From a checkpoint of a small transformer trained on Wikipedia: MLP 1024 tanh GELU, a variant of SOAP for these matrices.
Each number is 500 + 50 x the weight over its row's rms, rounded and kept within 0 to 999. Layers, rows and columns count from 0. Numbers have three digits each. The size before them is the row's rms in percent of the matrix's.

# layer 7 MLP up, 1024x256, rms 0.0571, rows 89-184, columns 32-63
104:538490480412545423470467504504512633579457476468501487434520548525500476482514450528521499438433
089:500535476482499513622521493534482461413449491477483495582549415457512399510480514586464506424440
099:555453452491511564498524523503527516531465460530529442454545522478528505470432531506504517569536
091:499397598483542485501415437563460561544475584572570562513501534397566492493522574576460509492514
101:462554487477523517478580526438384506601507514523532503527515497534627492578388422530450459461567
093:495471451518522576515497433488592555529515472527461515472392533472492521509558480631515570489486
097:509417490494495560469449546450433477502467500621429491430572588553570498606509519546533464509545
104:436486538535547485444556588489557481515451548470555495616466448493504420467508479510475493511547
104:396506438523478527483464483547402634590555518454480516511580522402512508617509468516516552483478
093:544463530451487541485456658477458529545467564551447493523474560549460519477450515514491471447490
094:525510540453565457443431559505492481533574406535483548465401510514515475449532575560538459460441
097:564449484431425504475494534462552493496473474470543491570441428517413441501526495563565485538559
097:553475464532437406398488455530498501500482524439499559495508368455559489564498451485399571446575
101:480523386466423452546450480479571441494533480455452470550557548504560482513472578555489471571558
100:553531416553516567500532654500467430425474550611483450540466411437497431402459639472540501588568
108:508473500497534538452585450506510525491497519447486481523553499408521520561545503529436505546489
103:489491404486553439520451544470506470516493484454488449563436472502523485449536490479474464525534
097:475506456489540539525499456447509551528535441454607535585554527425520572427548568511578512569542
106:471429494473560460508521490509462479545518647556555571462523634510610524551498443531536404526476
104:529389574463460583469589538520444472507623524514487508412562501489463475493407506597597516536492
101:524609422542507543481586501608512386561552503477508496502488424489476509418494506470520494478611
101:469529497590623620512563488468477496487536418499541468418507519548422390542548518522519493437583
100:531554464372538515427535511485490508537479464505574461552560493496566426570554507429435537410537
099:567560514579522501495509547536502378409449685542594509606539533534606437498575527533518495522545
098:499411508570475504545495444581462525577594452577431621435420465501441535464445597605508464466514
097:496497496454474465569449629533510495492573543516558451468496482545527470541453490488555541474460
100:541423540516484580449552481492541402544504503537472427495566506443559360534539520504548463499519
097:472453479473552431468578470608509545477422491421480533453522507526551449407492534570533444550514
104:490415485519411517490441472484481489552525489400519445543412420540502448544444530488553458468472
096:531465518590436511501517541533524459577564565471531485487510500500508465464482538540527506480414
091:494442546529498479533478579502512497420492383464544385471577525562472528535481495533461537557510
110:440528487575450478529537527579500512462456559454475423502600361481533487568538502496469549420553
101:525504551491557528456446523448485495469566578482414446493556525536442363520448469471556493521495
103:464433450439424469488439551544539561493560493491609440481484515504526565517386527478537501476549
104:507487483532583487466544472526592509507515513508406584511545574485446478578502545475514499465442
100:557574452548509515473451477570475503459530536455473526487431460588480574493648564561469516531536
100:483590415544429434476537529513523466527463483569533538469397536513459397505538462529461547518546
098:504520468421441505531589434475474535552499486464605435478542537466496500419410600496521528532482
099:569503518514503459372483510518508530566550621493513471452570592505495523391462511487581468484473
097:427463537462478529486507485518483542560474528590518489529483480498414536514449516483417435410365
099:471475456532504459528549485476498495456605474482545596509476595455525399565597493529582598504577
103:503518455488519555458522488453595612501453462510597453546415543478506456521611452435492493513628
106:482493387504405495489534411552475467482463491473471489457489544445477547467533501440507534545403
101:475546581480473537481507532459448489445527511472532531533535529474528472467552524519556428547582
098:569511464415507510562498452492530542529460558448539563492472544542444438399515503398505539462503
101:518410536449519541364480448539437434524532570509518433424426471545560566469537517506493510555566
097:497539495482552441503483474466402494405461467455460371502544395516561393485543454509470481466478
091:510543437565435595490499488573529463610543592526432544500517514568578504450583544637442500607490
104:545520549481473522408488495553571550501532485471422576535523530456542560455431468485457533427510
099:466592511513530514523517509568467566430427509454449459480500520493469462529399527515518463495534
102:374539530554552471402535483606530406549511618582467523505515516482485517432486496494510581565556
113:559432484474544576505442523420548378457514489436509457476502475546527478549431539481425415510570
112:507537582513463492541583498574526504539542525497466534508556491604592498522538557501488465431547
102:480449597417490558484433602528488518500605457482512538437483533567582480473451537487526501537464
098:478626521461535559388518454501480476530474542495427523525520459462454431539504472533532444426430
101:446532527502551475489510564613418512503583545543484562516579508444516641517482463545405558510497
093:476496448574544528532450484456522492538462428417499497456525598514485440406477503566478445521507
099:452522448473530456554554512485507535457463518498497435456463503379529447422485475460502481568571
098:545428477551578515403460517538498539552437455535457404539480557534497539496466480501509541493492
100:450568424527456483440467534590616439544535376531452636484510517452545548530546508535567482495478
098:465479431536515545515513535619520449632537583459491525435480482529572511393480533426403524502533
104:527517512554493563487537512488503544498467533550430482557477436507494438489590595537567463391523
100:469533522438550502389476561562529493510525530479515564469577485523530530594509480576404468465525
093:592551459483528497547421417517478560470497550481523510542420465551545520453508600546539581427504
103:504427398503512457456420527529463501512458484464513557613515496477570541503449532559589532489415
096:581407462493528613501440471465476538568587576456511515590505465569504525520398455523582469609485
101:565455602549487627486556484575507394572522561434411590536565525586516516451456467511494553427479
096:544505479564523439575582537519459499508487523533476451494468480515492550636416520526432630504522
094:474386467511500457485476496510504512548535446458472508480454466489493512457534548483536516494489
107:530505419451509455434499590489509510395489482464514500507499474529467569440519484501498372484488
099:515486535480455466444475451497438418494574503595457548466466530456548427525519547499520491396471
105:496442579452476478617514538495498530528542517547437465490430420468550447533450460410489436435514
098:504541568628445517512425434445495467541588497443412439529497469434480511548497531537470440442423
097:520524575473496543461524489565571527512550482441541468476573464479482484396478465493515452533488
102:544419471535448425475499509440434484516516478492484412480449551559540522398447486508425450435397
093:467469456584500426473457633479475564462498491543520519511495519562450491535568416488515484485507
102:476552535527469498446531604382448490547521456360491506547485493513535493538506502452416522611433
101:547535470489502519486456467441579514510415565502483511364558466499421499505562473523501544426500
095:477465524547487542465617471499530439419648501509479569443466421433623521533517440476515579549556
101:498456529476518618557392488508469431527452550570562538576566427487473532611526501476453468404419
095:462499478551503505454526526481380429486523397497496521587535517541509524486442554567562507509573
104:538439547516540435485537453462498513554541539489391543480532468549481481438498528485528509442431
102:489500531527566446500444479501532458487463574529424565552520523435558485500534533469523437491539
103:537403403473447540529603545510448439608436511512466466571476505449480569489558490447526621486465
096:482543525454628469489512506548536522532434563538493544507577622454410468506363548453543503446509
103:434514512534627463520577370446497587461619535510532544574473496486452500560488505490543455494503
104:616593481486480406491424539519465448524613517478468433520506456591503513530607390425604527440476
102:453507471547496467484450413450554517540511550558570498468521472516493496458479532434476539523466
094:576475479469496451493456512444540481509518470581378493413559546515536493449518608482479552462621
095:487509563537462536452427500505533476487511545502506589506463436513468461510474509512592474547466
095:552476491489451484574440567564452448568465474583500558507454519459547451529387541515476535409492
093:473513506477412530496401458457519470527464514456522499502516534481512453511450460466529559487445
100:489532497490413481499520469539505446535463526458481568475505468501503423596452528589502579487542
096:462484467534489535400521467451567498505586521448556452487555413596508541502507500504512524537478
102:609550468601617400611491418556518534612580465583514577557387552595496489573526549391604531463443
110:513460459589552424473514371459545507526550559475520618523453627545530501553595537539464592433564
# layer 7 MLP down (transposed), 1024x256, rms 0.057, rows 89-184, columns 32-63
104:538546447526459520484510537563465490411489529487543528604548412441446468449528582529507499489437
090:532557544501440464438436391560480485493562483525482457411529529530561500487520444386449518490560
091:466488654523565560486469449447480485476555498395544516570434456550504470551608525524497474522439
097:462592431490462477508571501452525573562472523465501525504484481541503495463504493527525517546431
096:530401557510445540456455406596523472470467486463460602484469545509420551431566423541434489539425
100:530518616532559479423562525401481485580583556514557530509491468481445444600477420490450555536554
092:590515478432458542459538527570428486461486497480540533528467443535452526423533444560468478502488
093:524496525539526539504606537404545502544489452523576544463470476518463402510551540545448476518486
106:560504518568503481511539528495560475516512502517543524590500381544520468540493534474448434445562
095:583516510499506531487508452413509447531399451452474598461449488496492541505428535574522584395535
095:459503539472466531476459408480491544457473462456558559453494509525440455524532499560468523514498
098:555470455509556444518505445574433482477493361524465575508542599445440558434539521487477478464506
091:465533437515615493537499523474554456521491511480556319485453595456462559508492539509562450512422
097:481419496458469525428461496533552532618364509521476575554519570459464449494464437584435427494539
096:505495477485559499531522458604489534539440457489530488365486569530559442523639394449451398479396
100:550544539493447532440405402435508504370491479443518441553472458513586465588476435610565481468480
091:433498486403566562453566479464412543472430524574467642472548538478550481555603471539592547530466
091:517454488492565403576482573476520457530525553502448507449445568566509448514488495458465609422526
107:535551525463428525493519446561524422432546554495424492530492436612547476481528470496574484474505
102:526573493576532493518537519478458512481439486481537519598500468457486555400584441594413510533424
102:425484458432489470497513566534454495469573463527514590460463476430512545472418458485506459479463
101:435494506410392487452420625482549464452402487459567463469406451540484435396467570553458487505492
100:513414505527467548561495456509616467527482403424414481524478510432508535484505526588506436610535
101:383524469463432503501517495502462453498508535471482450417492466430459513518505479492536516486518
097:490547429526498489451411472531557549480594435491604451466539473557465535401518401453546513518513
101:481436527574516519469580564508524528404482628476512543530585499474552518454528513463435509512468
099:502511484623487380512433605446475433463521564491526480478425484515409498489484451426495547507521
096:465524509539458540593441500479415480473583459522481564582513532494502557570474461520467468461626
097:517480444474523439496527521583481529472475507622431462486480515548538519494628458419499539471450
098:529502527577563354553499528498498521490520507514408534527562599423444520429505491505499486503529
081:474557470541424556449475459552439438511462561494482634523468468532542405506523512475577495433495
102:503518562480480498510542586497483522508487497434471654578506641453516530361474554441465547542573
099:485564528473425488428493519545543574545412502521566501458456602594526572481590510543501510504584
105:550532563491517545453567467409478543433532450420498479557475521442492482497420513491474515544542
101:495515503560447494521363488496491417551441488541508567486507474508576580465438555436470504425437
104:459478478558438441493539528472398441433460393419493486486552549431462483455456399455480406519454
092:479503496505462545466516547524486507488521542546465544484447396503544542506526463575586442561485
092:469488507550538541459511626499572424522490477506384541513517491427458408565582410551479520503502
102:513478521521463540530531469564468517502422445522499566445517479456427450475487504543457541508551
096:613528486535563507536487515553440470460455450530516487539448452486515413472530506494579579503586
098:607504526535496456503479537498514552411374487545471471485575415542508579439548509500475490566405
101:609426534532492472522573485556475448404551481452520482493520565455491527471499491505492513529443
102:497527637551521543474404505528525565591512474548481495510554503553548441618449540485536472492507
115:473567464496434516510436556507532509574486563414568536486454472566407591515556427544524507434481
099:560530559563566502505562525518535545540532437419453443545454506466528514595555600523535473523548
094:512496505441485574513475505462602548435498414495469437527494449539425548478452498593517426417439
101:475509534516573444424501441491459505382493428426539382591444419480543464450484559441473472403483
106:551575554444425566491452572478441528554540498525444455508483469477517517492366498371555474460534
101:407439497530512421517542574481555396552534549416526560455431545520448476624496514492392540499487
095:551468571457480538561484460528533562522506469466545505596556394528517588490408530536397629540432
099:559510463539446535581498540493500517457534386516550584509459417419493490531487494496426422471513
100:481511471563511562607466622446508432561511493529492491597463556476442525476479525566611522614456
108:461521469534514483458504477455487444489454513563482532490493392513430466468381543496523482545556
099:572503496489430636504530481535526457503428616528484494607455517432431494499507534600484562489505
098:430493560606439553577478547434477481506506500395507508497539435502456536524491415543445504535492
101:550461557476456488480545457534468460511513532502533461481505524539514439453506527569593440471465
098:512552545502473457528536496442421567675450482512484590492524459441567518478454514543403560390545
100:557492532426538529463533545490422378523485529450579513546553462606540565612607405503480551574580
105:536521516561548482530492541463464550435402556447499479483431501456489530482495515494350560516544
098:529577535533515528435521525465413467490602532541511521432503460512534535536509552446522625471525
100:540495600513544548527497454382557518392573515494480444607556443438523442488481386456504544492532
102:488404475443592547513500553546395568428484553494459501584571532498497549559572527444458408459539
103:536471615437494445501513444503448523610535526457548485538523484472579541492519480445602496512455
097:425459488570507508444471513548502462446531415504456559391558519490421549551442341460432465547604
096:560552444500474465479604522476498588518560464498535479536508496523522461460556457482313526477507
102:487496527477492579590509539494560459479535434469498494449476508474455436431460505486550461549501
101:476464498480492435449522504554566440558548394503520515454477505472507520521467437497448508505475
096:472535515508455550449493498504551522545499555534489576553502504477432438368603503509594532449513
095:445690527583528561423514530471497458480467608503473504513513481629496477458439580445493407495534
108:433495476472403484478530484424412512456515492399461414546555489494505462488527524435570485505531
107:493556550476519472515490552443444512460465524466474487492513567363539526452506562552556531493416
103:450508517468444472527427484549484484440456476579465535528486592487484569491560542542404455410511
092:388494416450475451518566517481512540438431625513520545525449551466430510480513378431477540489536
100:567518457543513518582493572557542463501537473529490595456565557488560457539501489541503533436522
109:492475499545530408472523411582491566522517478528582427489484590509573446544455433514470494505505
093:522540421488475607523478413491429444496450564570481522469550542556542492464427496483460496454569
103:446451425464508447442484565455445405565471537517526512533492407502522451368620531417400503485508
097:508449561514476545483548465481408502518453460524480511569508558522531568516481525458556561530623
100:478446450483453477445441571455479515502453505590470440569527496567450494477483541567410441467511
104:468445431464494468418604577419512473489506442545474569507417520525521456498460586532473516587584
094:552471541493469389575523536555573510458533500544441495425480479482507431489513489468460531491497
101:529524474479490453509463438492478563525567566483491496527516522424437486466410446534537480411467
095:466466488526406660529548471523476539621517499509569447498568570550537598496465616559568468522507
099:483573543545612462537461471525452582530462405502516536540455483448427471486442482620491415484522
102:587511463519579516517570452468525515519517510448469597555443367500526493480616547500421467525517
102:486515468466417479518469516511455531410445578580551430482484522422567497514520475499526533480453
096:508486404532496523506486543474495492468486466596481517451425546520488501559474510564464453531524
099:567473441408518425507509522452477435425475555509465623510538520503462491527555457531519469461542
096:449624508542526503583402438457567528473443517381539484526448484490512478492506389411378458520437
094:496517491380547476580543500546458551522494429517499411497481565487469518425441470479434516561554
096:540504502474453541533668520555510531476500525450476376443499392521556571458590457490527431513493
097:496482478452542416485515447518526569616499516527540452520540478580443545632657501541488537525495
101:593495567405481561528502490436523555450531485493534437549515575464472560543508462523473470503474
092:516644499493553522464471609474373526519475535489475537536436527410449495553501431524489525514563
100:421510591405414473508446551491495418486387536437465367401491497495477610531488502625507520569538
105:493495454552563438541491505566528560552489446500434475669500548480485557524549432467471560452431